Weights of a small transformer language model.
Size: 7 heads of 64, MLP 1216 SwiGLU.
Each number is 50 + 15 x the weight over its row's rms, rounded and kept within 0 to 99. Layers, rows and columns count from 0. The size before them is the row's rms in percent of the matrix's.

# gate: layer 3 MLP gate, 1216x448, rms 0.0313, rows 273-293, columns 224-335
# up: layer 3 MLP up, 1216x448, rms 0.03, rows 273-293, columns 224-335
# down: layer 3 MLP down (transposed), 1216x448, rms 0.028, rows 273-292, columns 224-335
gate273 110:49 40 81 33 39 38 36 76 48 46 44 49 48 79 39 44 40 33 52 24 59 65 33 53 71 63 49 39 59 60 50 58 69 63 49 33 62 45 43 75 61 40 49 39 37 71 41 20 28 47 79 28 21 37 60 36 49 24 58 78 62 38 50 47 28 19 20 56 51 17 57 53 52 53 60 34 44 50 40 23 66 42 42 57 53 45 56 60 44 77 26 57 46 37 55 61 41 64 48 48 71 71 64 46 47 65 77 73 57 67 57 55
up273 107:63 61 36 40 51 38 40 79 21 54 69 66 67 82 51 56 23 67 37 48 42 22 30 33 76 26 87 77 27 53 55 72 88 24 25 35 45 43 61 71 27 78 39 50 73 32 47 56 66 33 59 38 66 69 25 50 30 55 34 85 33 42 48 62 66 52 48 52 22 56 46 53 54 46 48 50 54 48 55 44 71 44 44 38 49 39 40 50 64 44 64 44 64 34 29 48 45 64 41 47 71 61 60 44 55 49 55 58 58 40 28 38
down273 108:54 62 35 42 51 53 38 40 40 42 65 52 63 36 59 55 33 62 48 50 53 54 56 42 36 58 37 27 51 57 54 67 57 31 42 46 47 43 72 34 26 79 49 57 69 32 34 59 72 58 39 67 54 37 33 37 33 52 60 60 23 30 70 24 43 59 44 42 34 62 58 47 44 59 24 51 38 54 58 60 49 32 81 66 37 45 40 37 56 38 83 84 19 50 33 41 58 68 38 40 40 42 30 46 42 55 47 65 70 44 64 37
gate274 100:36 19 59 53 55 35 20 32 59 38 56 46 36 75 66 52 49 34 44 44 54 63 39 60 19 49 67 57 62 38 60 67 80 53 40 68 45 65 89 61 57 67 46 32 34 45 32 46 76 34 55 46 40 34 70 69 25 46 50 50 58 41 51 26 52 57 44 39 32 55 39 62 56 39 38 50 43 40 71 49 68 38 60 70 26 34 54 45 57 55 30 63 78 26 38 57 50 38 64 33 75 22 52 16 51 52 57 61 41 47 48 73
up274 102:56 43 54 37 63 68 47 67 24 71 77 50 74 60 45 48 77 39 47 27 40 58 45 56 36 57 71 46 23 58 41 56 38 18 80 47 36 33 59 57 56 55 54 99 47 49 34 33 26 57 62 52 58 59 22 47 66 33 72 33 46 31 63 44 55 48 25 48 55 60 54 35 30 44 46 50 40 23 36 47 45 37 50 62 67 65 52 71 48 53 35 53 65 49 52 62 58 28 57 45 76 37 49 54 65 45 71 33 47 49 36 35
down274 103:47 43 38 07 39 62 32 59 44 54 54 50 43 51 69 53 37 39 61 55 50 69 73 57 54 41 36 46 56 47 79 61 31 38 43 60 32 67 71 89 77 58 82 57 36 56 55 59 39 51 49 41 61 55 38 73 60 34 53 50 88 44 73 65 53 62 56 11 34 57 49 50 32 52 37 35 29 56 37 43 46 14 46 59 39 69 48 57 61 58 37 65 37 31 47 48 47 58 72 36 61 55 22 33 42 27 51 48 74 39 41 49
gate275 098:59 82 51 73 45 66 12 55 46 54 48 18 75 51 52 67 49 66 52 48 41 26 51 38 51 58 33 66 44 43 40 58 46 41 54 64 42 37 65 54 55 36 43 45 32 55 35 31 57 60 60 42 77 72 50 32 58 43 51 72 49 46 39 31 33 25 45 54 49 34 54 42 26 64 59 75 40 37 50 60 52 46 43 56 44 63 43 58 71 62 48 49 48 36 83 26 64 53 74 50 37 29 62 53 45 52 46 26 57 70 36 24
up275 098:67 65 46 51 44 47 22 41 18 51 58 37 49 23 58 34 63 50 41 50 45 45 35 49 66 11 26 57 65 19 43 57 35 45 24 55 48 42 58 76 24 50 47 53 65 61 41 37 22 41 34 53 56 59 62 32 61 44 53 62 51 53 38 33 48 41 60 48 53 35 67 33 33 42 81 66 44 27 49 46 54 53 46 41 57 64 69 76 47 48 46 46 54 58 61 51 69 31 71 73 50 32 49 59 77 11 32 55 44 53 65 23
down275 101:68 49 40 58 47 66 44 64 51 40 46 48 29 24 70 56 70 74 35 50 75 49 31 68 36 51 57 64 60 46 72 43 76 46 42 56 37 43 40 50 32 38 57 32 62 57 31 61 67 28 18 87 76 53 48 25 21 37 20 61 43 39 41 44 42 64 53 43 39 27 37 68 51 47 65 55 22 58 54 45 44 59 53 75 47 32 58 42 26 70 71 41 29 33 38 36 88 48 59 66 40 32 36 44 50 42 21 37 55 41 20 47
gate276 091:32 34 34 64 55 38 54 61 36 64 52 62 58 46 75 59 42 48 57 60 57 74 73 51 27 49 50 52 28 52 51 75 52 63 64 24 49 54 31 67 59 38 71 34 61 46 25 52 43 36 68 34 34 47 59 68 53 44 48 44 44 39 52 46 48 35 44 85 30 37 65 44 60 47 42 50 41 38 68 58 58 49 75 50 69 62 84 44 46 61 64 76 40 55 37 47 47 63 48 35 37 33 51 30 54 53 59 43 21 71 42 81
up276 092:43 57 72 53 87 48 68 55 47 38 62 38 49 51 68 58 27 81 35 40 34 11 30 58 65 18 30 61 37 37 38 39 56 52 48 61 47 46 57 65 32 44 20 52 56 39 60 76 55 66 36 72 52 58 70 55 69 48 52 73 42 53 64 70 45 58 41 55 68 57 46 60 67 62 47 35 99 57 32 66 58 32 34 43 60 28 48 51 36 37 74 56 53 53 30 50 74 75 70 55 46 60 17 57 45 46 39 56 44 27 49 34
down276 095:37 34 66 61 68 49 40 59 48 45 31 41 27 54 55 44 50 30 58 37 25 26 49 54 63 58 57 45 65 45 38 40 66 44 53 62 64 25 41 38 65 62 40 60 21 63 78 60 71 43 42 42 45 42 33 24 58 37 50 50 39 51 24 61 34 41 41 42 77 77 50 63 43 51 70 74 77 47 68 29 36 71 46 53 48 45 09 34 66 58 42 40 58 61 80 86 39 57 50 31 63 52 43 57 59 60 48 66 63 49 47 23
gate277 096:39 42 43 43 49 93 29 40 50 60 79 75 69 51 68 35 53 49 68 56 46 52 47 67 29 54 92 77 40 42 22 53 33 53 35 45 26 49 48 55 61 48 56 34 80 43 74 47 62 58 40 52 64 69 33 60 63 69 39 59 68 62 27 62 50 43 34 41 58 40 62 67 37 31 31 69 58 62 37 43 40 54 33 29 19 60 60 60 40 47 42 53 58 66 61 41 56 58 60 33 57 77 81 69 54 46 43 57 22 36 69 56
up277 099:60 62 23 37 47 56 53 52 61 40 46 68 42 73 62 68 49 48 72 60 45 34 38 30 43 38 51 34 53 51 50 58 48 29 43 52 46 55 64 24 67 60 20 63 47 53 34 23 34 54 48 47 56 75 54 84 45 65 69 56 56 57 66 55 69 41 69 48 36 70 44 53 70 56 72 25 51 67 61 51 49 65 37 61 43 41 46 44 54 46 55 65 37 37 38 50 36 21 25 51 44 19 48 38 46 90 52 59 63 30 34 47
down277 098:61 60 45 58 50 31 36 53 57 39 34 51 39 36 62 14 34 53 53 63 46 42 64 54 72 59 46 66 65 48 59 39 60 60 46 74 41 41 47 60 25 34 43 51 58 46 54 36 35 19 65 60 36 65 39 55 33 43 82 29 77 56 68 56 51 50 42 47 35 52 68 47 38 64 58 48 26 29 55 55 35 53 64 64 54 37 49 66 70 69 54 53 12 62 35 41 42 42 56 67 43 53 50 71 53 49 48 73 69 65 23 52
gate278 092:38 46 61 56 40 59 67 39 84 33 38 35 56 52 55 43 48 66 51 42 32 71 27 42 43 33 68 34 66 29 37 47 35 23 71 65 44 46 60 45 53 79 51 36 55 81 42 66 33 28 13 50 57 42 62 49 45 60 45 55 58 45 55 43 48 40 46 42 43 42 69 73 61 43 46 27 73 67 61 53 53 59 23 61 61 61 65 23 47 34 64 73 49 47 43 50 60 62 41 46 58 63 50 40 95 45 56 48 37 60 44 33
up278 096:36 59 38 39 56 37 61 52 51 40 70 38 35 60 65 44 58 79 41 54 45 70 43 17 53 76 57 59 65 43 37 57 40 37 76 23 62 45 52 36 74 55 30 36 50 71 34 39 21 48 38 41 49 35 54 47 49 51 59 41 60 36 34 54 46 46 62 57 48 43 67 49 50 34 53 33 67 55 70 34 70 71 50 25 65 47 55 58 46 35 61 32 49 52 61 28 43 47 37 66 56 44 53 39 54 39 32 60 60 71 36 48
down278 094:49 48 34 55 68 59 63 51 36 17 58 76 52 84 53 63 49 53 71 43 24 43 31 39 40 34 69 35 63 52 33 53 49 48 83 56 22 58 78 50 47 38 66 57 46 27 67 80 32 51 29 64 43 75 67 73 55 48 62 43 42 55 66 50 35 57 20 46 49 50 48 68 78 48 64 34 57 62 55 64 60 24 71 55 49 58 59 49 48 64 52 40 49 72 34 63 48 72 35 48 58 37 47 48 50 60 47 39 28 74 26 55
gate279 100:35 44 60 66 81 59 48 56 50 62 37 60 56 32 47 33 25 35 48 40 50 40 31 36 25 54 38 41 34 36 32 22 28 67 70 40 46 80 46 29 64 67 41 42 69 53 61 82 58 61 79 52 26 40 48 78 65 61 66 53 62 44 69 56 49 65 71 58 73 77 51 47 27 40 50 49 24 27 79 38 41 59 36 69 39 24 60 59 75 42 51 54 30 51 84 60 48 43 34 76 60 54 15 65 49 59 54 69 39 60 40 38
up279 102:47 40 36 35 79 59 45 36 65 66 48 62 30 50 40 47 67 42 51 56 50 62 49 73 39 45 63 43 54 28 50 47 56 41 77 34 36 70 25 41 43 85 93 46 26 60 35 58 58 21 71 56 42 25 52 51 34 49 71 60 45 52 78 66 65 39 41 27 65 48 49 45 39 65 37 61 41 47 49 28 56 27 77 54 47 55 30 77 65 76 63 36 65 29 62 35 52 71 73 63 51 33 76 11 47 71 62 50 30 87 62 40
down279 102:57 44 53 23 66 23 44 54 10 68 50 62 46 25 62 39 78 50 64 46 16 86 30 43 47 31 29 38 52 43 50 58 23 77 47 53 71 65 56 55 77 55 61 52 38 65 36 46 36 61 63 61 33 34 46 39 44 40 44 63 67 61 51 36 54 69 28 66 63 45 75 60 45 44 31 78 44 58 49 50 53 63 51 65 38 60 44 32 62 68 46 37 47 63 36 44 52 39 63 58 41 45 76 47 58 40 49 42 63 71 16 70
gate280 097:57 50 43 54 69 44 36 53 60 51 48 37 70 21 58 59 59 34 41 48 47 41 45 61 52 35 49 35 51 60 33 48 46 23 49 87 33 76 65 49 47 39 58 43 30 57 35 65 80 79 55 83 56 51 60 44 54 72 38 78 49 34 50 46 53 60 79 42 23 29 38 43 41 39 82 72 55 35 49 45 81 91 70 54 82 92 78 47 78 44 57 73 49 62 76 33 76 41 51 39 72 31 35 47 71 64 56 51 73 50 42 66
up280 099:35 72 56 62 47 61 51 33 46 83 39 52 29 41 40 28 51 38 53 37 37 39 70 29 47 24 54 58 32 40 43 44 26 35 48 46 23 52 40 44 49 51 37 52 38 60 21 43 42 78 52 39 41 71 42 59 31 29 20 53 34 69 40 17 52 74 41 59 42 85 67 66 34 65 56 61 35 60 52 56 38 37 42 50 49 21 26 76 62 54 46 60 55 39 57 59 72 26 49 49 40 43 53 54 49 31 60 34 46 39 46 54
down280 100:34 42 72 35 31 33 31 55 25 52 57 43 64 69 64 64 51 62 55 52 45 71 49 53 59 74 71 16 54 33 65 56 20 56 23 27 48 75 48 25 71 62 55 43 56 54 57 43 43 51 30 16 72 59 37 62 46 46 30 66 24 54 36 56 32 39 80 62 46 63 43 41 53 75 67 55 67 58 35 18 25 44 37 39 42 25 34 31 58 33 47 59 30 48 34 59 50 44 40 57 72 51 62 38 52 68 68 51 48 42 38 59
gate281 099:46 62 52 71 51 50 27 56 46 34 46 44 26 54 60 46 62 43 77 19 74 46 78 58 52 43 44 53 61 45 31 47 23 46 46 57 58 19 03 75 65 28 35 63 46 69 56 41 47 27 37 31 49 10 52 38 51 65 38 53 51 38 49 46 42 81 35 43 45 60 59 44 63 48 27 47 31 26 42 42 32 48 67 50 49 30 56 28 51 53 67 58 54 58 58 39 77 88 74 54 67 53 42 65 54 37 05 42 58 47 52 50
up281 098:68 47 44 40 41 14 39 43 60 64 50 22 50 49 43 62 18 50 29 53 22 47 24 64 81 49 77 28 40 31 38 56 64 29 58 36 68 63 54 18 72 51 59 49 45 46 61 41 21 65 63 30 48 60 44 36 61 50 75 51 55 36 27 66 63 54 27 57 34 26 46 42 38 64 42 24 76 63 32 40 40 47 69 66 64 44 66 68 48 71 39 46 61 48 47 22 21 48 61 69 51 58 63 65 65 57 46 38 34 60 25 54
down281 101:38 50 61 61 51 42 40 74 38 82 54 42 46 52 59 57 40 73 35 45 61 55 58 79 87 46 65 48 26 53 67 45 52 74 73 63 07 40 47 43 73 49 67 22 30 54 45 72 48 47 64 52 39 43 20 39 65 63 44 45 37 71 62 53 46 53 75 49 58 50 50 76 61 36 56 63 45 43 40 72 32 59 54 40 41 60 46 26 38 22 64 35 48 31 41 46 49 34 69 30 65 48 34 74 43 76 49 55 35 58 64 88
gate282 099:39 53 60 31 37 61 50 56 28 52 53 54 55 61 53 55 62 59 50 55 52 70 73 48 54 50 55 67 55 51 39 51 59 65 52 62 74 73 47 60 53 46 77 60 39 43 67 56 55 62 59 33 50 48 33 27 54 62 60 53 44 40 67 44 48 51 55 86 30 33 55 50 19 46 75 61 74 26 46 47 81 69 49 55 46 36 45 60 57 38 46 55 53 76 59 37 35 41 62 50 88 73 63 75 37 62 65 82 37 54 61 33
up282 098:48 45 68 68 47 32 53 55 37 57 60 21 55 43 59 65 57 43 35 55 53 52 52 76 37 48 29 39 47 46 50 65 08 57 50 35 33 59 37 58 23 44 40 44 53 51 50 33 50 49 41 45 55 22 47 35 69 25 40 52 43 55 42 34 55 33 62 40 44 62 29 43 63 65 64 90 39 69 42 46 45 51 59 65 83 39 64 37 50 39 54 32 46 62 56 36 48 81 66 29 56 57 41 27 74 46 35 31 82 50 38 68
down282 098:66 48 44 50 90 48 34 40 50 44 47 44 52 82 54 54 56 46 79 57 43 62 27 74 40 51 38 49 29 50 32 48 36 64 49 37 53 09 42 26 56 38 71 40 51 43 77 31 44 57 83 92 57 47 57 50 53 42 63 43 64 63 55 43 65 36 46 34 58 49 28 63 41 53 32 63 30 47 29 56 46 40 53 57 48 58 48 65 47 15 35 56 47 54 71 55 60 47 48 44 70 44 44 37 55 49 38 12 58 28 08 59
gate283 097:43 73 51 41 70 29 25 33 55 49 28 68 92 50 29 70 32 35 80 31 53 35 63 69 45 65 35 56 39 44 56 43 53 29 25 43 42 52 40 52 40 43 52 69 16 93 87 80 44 49 34 39 52 70 32 48 55 44 47 57 60 34 14 63 60 51 56 47 25 38 45 57 49 40 69 61 54 48 68 55 62 79 63 44 63 75 38 14 40 64 65 36 40 56 87 28 49 50 49 65 78 57 34 58 60 35 69 60 24 77 49 53
up283 096:30 51 39 65 38 35 49 67 56 72 11 74 59 61 52 47 30 45 37 11 59 33 37 57 56 29 55 86 28 42 64 40 64 78 61 62 72 48 60 60 56 68 56 38 57 55 56 54 52 60 39 38 32 67 66 53 56 42 40 55 32 36 49 42 28 26 13 37 26 61 28 51 65 72 31 42 74 46 62 31 34 52 63 52 66 74 24 06 73 36 41 46 66 49 36 41 62 42 37 76 43 43 42 42 43 56 61 60 52 55 44 64
down283 093:55 21 41 46 81 52 54 49 58 35 55 57 61 55 53 33 43 18 04 45 41 74 77 50 61 58 40 13 26 55 25 65 78 66 35 41 44 61 53 65 52 63 49 68 18 45 75 29 33 52 44 19 44 36 62 44 46 54 60 35 42 46 59 31 31 50 36 33 68 69 53 46 51 55 54 36 43 39 35 25 36 35 53 28 37 28 81 45 41 43 41 48 32 52 57 22 59 55 68 53 63 22 56 63 71 61 52 44 45 50 66 54
gate284 100:49 73 45 57 31 36 20 45 46 71 31 70 51 50 22 35 58 29 50 42 48 49 25 49 61 39 47 61 67 46 29 53 44 49 83 59 60 44 73 42 52 27 48 31 32 56 46 67 32 52 58 43 54 24 54 24 70 80 27 73 56 44 26 69 18 50 36 42 33 66 69 39 51 13 28 45 69 70 52 29 41 43 52 66 64 62 48 71 70 29 26 52 66 83 70 63 41 51 66 33 53 75 39 75 61 39 44 69 42 70 44 44
up284 096:57 68 39 72 54 51 37 42 84 62 42 37 53 69 50 51 39 41 44 24 60 50 65 74 31 48 60 72 64 74 39 70 87 44 60 73 53 66 58 73 72 47 34 54 68 47 58 43 51 55 63 46 72 46 43 50 54 72 68 64 70 35 79 62 52 67 72 41 58 64 68 31 69 44 51 63 70 59 57 47 70 68 13 54 74 35 43 42 27 44 37 48 57 74 53 54 64 51 58 58 56 59 39 53 34 56 55 64 37 39 96 40
down284 098:15 54 43 65 50 55 37 49 22 50 50 49 53 48 43 68 08 50 62 41 38 70 47 56 66 61 48 41 61 78 56 49 58 79 61 22 53 54 36 73 60 60 54 54 63 45 53 63 53 55 38 58 56 59 57 71 47 36 63 34 40 53 08 70 73 41 58 57 82 36 60 75 34 37 65 79 45 33 51 49 26 80 42 42 50 50 37 36 41 67 52 49 35 21 06 31 46 36 57 30 55 64 43 70 37 38 51 43 57 59 25 39
gate285 100:39 57 63 29 38 71 57 68 45 55 51 61 53 60 53 65 47 55 29 63 49 62 54 63 39 47 50 49 36 36 54 60 50 67 17 39 74 60 45 71 46 34 30 69 55 63 62 53 49 49 46 60 40 27 38 59 27 28 48 46 45 33 39 40 52 66 51 41 28 32 66 46 48 51 78 63 32 53 63 37 32 65 51 56 55 63 66 47 72 62 38 50 44 16 38 31 39 77 45 51 58 44 45 68 57 52 45 35 46 55 51 43
up285 100:63 43 55 44 53 54 70 34 60 25 77 60 55 55 77 41 36 42 27 57 76 33 65 50 26 52 61 61 53 56 39 31 70 51 53 39 57 32 25 20 27 65 64 35 65 55 78 42 36 29 58 72 29 56 31 43 55 42 41 59 67 45 41 57 85 29 52 69 48 60 75 39 38 53 19 45 32 54 72 44 48 67 30 43 32 65 18 66 81 45 33 34 56 43 71 46 80 22 36 64 56 57 40 46 68 59 36 40 49 63 42 37
down285 101:47 55 58 35 14 45 80 46 19 28 44 53 46 48 53 43 38 65 33 43 51 61 44 31 67 54 53 57 32 81 41 66 40 65 53 37 52 52 39 37 54 60 84 42 49 57 60 45 40 52 49 48 67 72 21 58 39 75 33 65 70 56 65 50 58 44 75 63 86 46 42 30 40 46 40 48 49 45 83 53 63 39 35 54 29 35 50 46 77 63 71 48 53 69 67 38 57 26 62 63 58 50 78 67 36 45 56 52 29 54 43 49
gate286 100:58 60 43 66 48 59 39 37 08 65 67 51 27 41 83 43 60 36 46 31 73 68 46 65 34 61 43 43 64 63 44 35 37 69 62 68 22 63 35 49 84 58 25 40 46 60 65 56 58 62 57 66 43 45 22 46 64 13 68 87 59 41 37 58 49 36 73 53 51 65 56 67 79 41 70 50 62 57 45 82 46 60 88 28 47 62 52 57 44 43 44 34 54 43 72 69 58 69 54 59 49 58 54 66 64 69 55 54 35 73 59 55
up286 101:57 59 50 66 63 72 57 41 38 58 48 51 29 34 61 35 25 21 79 43 38 26 47 60 24 68 61 28 62 27 59 28 73 38 00 63 63 40 69 74 18 63 27 44 18 47 34 40 51 49 40 66 35 61 72 35 74 17 74 55 32 70 46 41 55 33 58 62 65 74 34 53 54 50 72 70 49 61 62 63 28 49 45 59 42 64 62 51 50 41 66 69 21 33 51 45 72 65 51 70 45 87 42 44 79 78 40 68 51 50 51 58
down286 101:48 62 34 53 71 65 74 48 56 41 57 32 52 49 51 55 63 47 51 60 46 54 41 60 43 80 51 70 62 10 50 33 23 53 44 55 55 53 57 68 66 38 57 19 32 35 21 44 35 34 49 35 26 43 50 47 59 53 66 77 42 50 57 64 50 32 55 57 50 52 52 48 71 38 39 18 51 39 34 54 48 40 40 20 71 52 83 49 53 53 52 25 67 57 46 44 71 57 62 36 22 38 71 58 65 31 52 07 82 42 47 39
gate287 101:53 35 59 44 56 45 68 30 29 51 36 40 45 59 64 36 36 38 49 74 53 74 61 42 43 32 52 45 49 55 54 52 53 41 18 63 61 71 41 51 31 55 65 48 64 50 54 57 37 66 42 57 50 34 44 59 47 13 38 68 42 45 51 29 53 69 55 26 59 63 41 28 12 59 52 70 26 53 50 53 34 56 72 41 47 59 41 57 49 58 61 13 41 56 50 52 44 38 61 29 52 35 43 49 52 54 56 58 50 55 44 41
up287 100:46 65 41 58 41 37 53 32 54 39 47 37 45 70 70 53 56 45 46 34 56 55 44 29 44 35 40 52 40 39 64 68 58 55 24 49 74 54 75 41 72 59 48 37 45 43 57 55 70 44 46 66 56 25 33 50 64 57 50 52 48 28 54 61 50 43 30 44 57 54 47 50 45 38 60 69 60 61 21 69 53 44 80 37 69 53 42 37 48 32 65 36 62 36 62 37 43 63 53 44 46 08 74 39 51 43 55 41 50 53 63 45
down287 101:72 66 29 58 53 51 49 34 57 46 37 37 50 54 63 66 17 19 32 35 48 37 44 43 36 44 22 86 60 00 50 59 39 43 67 73 32 36 38 59 68 43 43 47 47 36 48 37 58 43 31 73 41 35 61 70 61 55 33 71 62 46 60 44 36 43 34 60 56 50 49 55 55 55 66 48 86 83 32 54 65 80 47 38 61 57 50 29 47 49 47 48 67 55 27 64 48 55 64 49 44 42 64 44 48 49 40 67 75 54 48 70
gate288 095:49 68 59 60 46 63 28 51 37 34 49 44 59 84 47 67 76 78 66 58 53 30 27 50 97 57 59 52 45 40 50 58 77 61 56 46 71 53 39 34 55 48 23 66 45 42 39 61 51 35 16 41 30 24 60 50 51 57 33 54 42 49 66 50 47 43 74 66 06 38 34 49 59 65 65 70 58 47 15 46 57 31 56 67 35 62 55 37 42 44 46 60 52 46 50 70 36 66 78 22 41 28 46 53 54 50 49 60 47 07 34 26
up288 097:39 62 45 73 19 65 51 60 29 31 60 54 54 54 39 44 23 81 21 31 27 67 48 45 58 32 60 71 27 74 36 60 43 56 65 54 38 33 44 65 40 43 39 19 64 61 55 34 57 63 38 49 46 67 21 47 40 36 40 50 68 53 70 47 31 45 53 46 55 36 66 28 52 65 81 43 44 36 38 59 63 78 48 51 43 50 78 40 52 77 53 39 38 41 49 50 38 40 46 33 61 76 47 56 37 22 20 58 27 44 59 42
down288 099:45 38 56 69 63 50 32 42 22 93 82 24 72 53 62 38 56 54 42 62 44 71 67 60 65 27 56 37 35 51 73 17 60 34 65 57 50 37 43 48 41 70 62 75 35 35 39 71 59 64 50 63 37 46 61 62 15 41 15 53 32 62 56 54 45 66 51 83 13 71 57 55 48 59 26 32 61 76 54 27 60 46 20 37 14 54 60 39 40 61 59 48 43 44 47 75 56 71 18 54 44 70 43 58 36 64 54 78 63 49 73 34
gate289 103:35 54 51 40 55 53 47 43 43 36 45 42 31 49 53 39 41 58 53 76 34 50 57 64 48 42 29 51 45 57 39 21 50 25 46 30 36 31 62 49 61 57 48 24 49 50 17 50 45 62 29 31 38 83 57 45 62 62 32 21 47 62 50 43 38 37 74 40 47 57 42 20 10 64 62 72 49 53 34 23 58 47 33 45 50 64 37 60 51 37 60 38 41 54 69 83 43 25 60 31 58 46 51 61 44 29 50 31 64 35 79 36
up289 103:39 53 59 53 45 60 60 20 28 52 30 78 59 46 42 67 62 49 53 43 41 30 65 57 73 47 43 74 56 46 35 44 26 56 61 49 40 38 61 22 50 43 56 71 57 55 45 62 24 29 47 56 66 47 29 41 41 68 40 54 64 62 33 43 23 53 55 60 30 48 58 60 49 75 55 77 55 55 32 63 77 46 69 46 56 67 45 55 77 53 54 63 78 20 52 29 39 60 45 55 65 47 69 52 50 30 53 79 61 50 42 48
down289 103:74 58 56 70 59 61 43 17 49 33 74 52 40 39 48 47 59 54 43 63 77 59 44 27 45 64 45 61 09 38 37 60 19 35 44 63 69 43 58 55 54 23 61 62 23 47 66 34 49 89 57 46 46 52 69 57 49 65 45 72 28 67 24 34 49 57 76 64 55 56 46 44 51 60 48 68 65 44 36 46 60 50 57 40 45 71 41 66 67 44 53 35 76 75 50 42 36 45 57 42 28 62 76 55 53 51 40 35 39 57 30 39
gate290 101:60 38 49 23 27 51 93 64 66 56 31 49 67 53 53 68 49 25 63 58 60 20 54 45 40 59 32 61 44 44 45 70 44 22 30 41 56 55 34 38 41 34 68 48 80 28 66 40 57 47 49 58 57 49 80 42 48 34 44 47 52 52 52 53 40 54 38 20 56 33 35 45 39 68 82 42 45 43 61 63 35 62 50 41 53 71 63 40 59 48 41 43 75 35 59 65 55 56 80 35 26 39 66 78 55 41 57 59 60 48 44 73
up290 100:37 37 47 38 63 48 42 34 15 69 65 78 46 52 57 54 39 49 57 46 29 41 63 41 65 70 65 64 60 69 56 76 72 42 48 50 42 44 51 01 57 39 69 51 55 42 50 31 50 42 46 68 39 52 36 59 26 16 30 63 43 66 42 67 56 60 82 49 28 47 60 24 50 88 54 49 35 59 52 46 63 63 60 40 60 53 62 54 48 21 38 73 50 55 50 56 36 34 68 34 44 43 55 33 82 47 70 42 69 67 68 39
down290 102:55 32 57 11 46 41 79 50 50 61 38 37 48 39 48 47 66 44 47 47 36 58 61 35 71 63 61 57 66 62 61 71 66 46 20 25 23 69 57 64 40 35 62 50 83 66 65 65 37 67 25 38 39 56 59 78 42 41 45 44 91 42 55 61 48 46 54 43 52 57 38 50 34 65 38 38 58 50 51 27 71 30 77 52 44 73 66 55 69 72 51 57 42 20 52 51 51 46 61 15 26 32 39 41 48 46 42 20 42 46 60 51
gate291 102:40 60 48 51 50 33 61 42 64 59 54 60 46 57 83 58 12 65 60 38 54 40 58 71 47 71 54 49 47 55 35 16 73 38 54 24 52 56 37 69 63 43 45 52 56 45 55 56 58 52 53 48 66 53 38 36 70 52 30 95 77 42 24 67 40 67 44 41 32 41 53 37 33 26 58 54 42 48 51 41 41 58 70 30 63 26 34 47 70 53 18 47 63 45 67 46 07 48 25 79 77 95 53 58 60 55 81 57 42 42 37 58
up291 100:55 65 40 27 62 44 40 42 32 49 26 45 82 32 49 28 49 69 37 50 34 40 45 41 48 44 29 74 42 45 55 47 51 26 52 44 38 19 58 43 47 61 44 67 45 45 41 23 33 32 52 53 49 48 64 45 67 33 67 56 48 49 38 35 43 69 51 46 49 26 37 55 32 34 29 41 35 50 35 39 27 66 35 46 56 37 55 45 52 43 66 49 20 47 50 51 55 58 47 43 30 33 78 81 41 23 66 61 50 49 40 49
down291 102:48 44 57 38 65 43 62 35 40 69 46 63 51 48 45 64 44 44 63 49 70 49 46 37 59 56 55 43 52 93 64 67 49 20 13 60 73 31 43 55 66 44 41 63 56 45 41 24 55 33 57 49 60 44 16 45 71 66 58 36 41 42 26 50 50 50 28 57 31 41 54 40 62 22 46 35 45 45 29 58 48 64 54 56 55 39 60 46 59 54 45 31 55 64 57 54 56 53 63 58 54 67 65 24 52 44 47 19 44 34 32 72
gate292 102:34 41 69 61 46 21 69 51 36 38 41 47 54 37 50 46 58 31 60 44 50 49 51 85 57 76 41 57 27 59 54 37 44 47 56 51 35 42 65 28 55 46 27 73 30 72 56 44 44 42 44 69 14 48 54 24 56 30 33 53 66 70 56 67 27 46 32 59 23 59 46 27 48 69 19 74 33 73 43 47 74 62 37 50 68 51 36 56 55 65 29 28 40 41 59 26 47 47 27 23 68 65 41 36 67 64 73 68 34 62 28 30
up292 101:51 57 64 55 37 61 43 72 69 64 49 29 43 19 32 37 63 46 57 38 12 75 40 39 39 39 68 44 73 42 46 53 44 72 65 49 55 13 35 49 36 38 46 44 46 58 33 65 38 48 53 61 39 60 49 86 37 61 58 45 68 46 80 52 72 57 67 54 67 60 44 77 34 50 47 43 46 47 60 73 20 65 57 53 44 63 37 42 62 62 51 68 46 79 46 65 81 40 48 57 55 44 42 04 36 26 57 43 39 35 42 41
down292 104:53 76 46 44 33 39 38 59 29 68 30 43 40 58 32 47 27 62 34 52 42 47 49 19 39 49 52 47 51 38 60 63 30 77 56 50 52 53 56 49 65 41 64 63 50 20 52 49 57 59 62 51 63 43 11 87 53 31 34 20 14 50 40 32 29 54 62 63 54 74 42 67 59 42 60 28 30 57 41 75 52 56 78 42 63 50 69 71 44 48 49 57 57 68 37 65 46 57 49 81 44 34 48 40 33 29 41 51 25 66 86 56
gate293 105:41 59 47 71 55 45 38 65 68 41 60 70 52 53 66 39 38 46 44 47 77 28 50 24 10 45 53 22 49 49 47 40 44 59 57 39 46 54 53 24 49 28 41 44 71 41 53 62 33 36 58 08 38 40 32 51 16 51 44 56 69 47 50 69 44 36 43 80 42 41 56 53 44 53 51 38 57 39 61 82 37 49 59 41 55 59 83 34 62 70 64 61 71 66 61 27 76 86 53 62 69 52 52 45 21 76 66 56 39 53 52 40
up293 102:36 49 53 23 47 21 56 62 62 46 70 44 57 65 23 46 32 65 50 52 39 24 55 45 78 49 63 26 61 56 74 42 43 55 64 68 34 51 75 43 58 47 85 29 65 33 86 65 38 25 55 21 50 36 54 66 45 38 38 44 47 42 53 57 27 57 47 56 45 49 56 57 55 37 50 06 81 48 65 57 21 43 42 39 55 57 46 52 43 32 69 21 42 27 50 38 28 65 61 65 64 29 50 26 37 54 46 25 21 45 36 43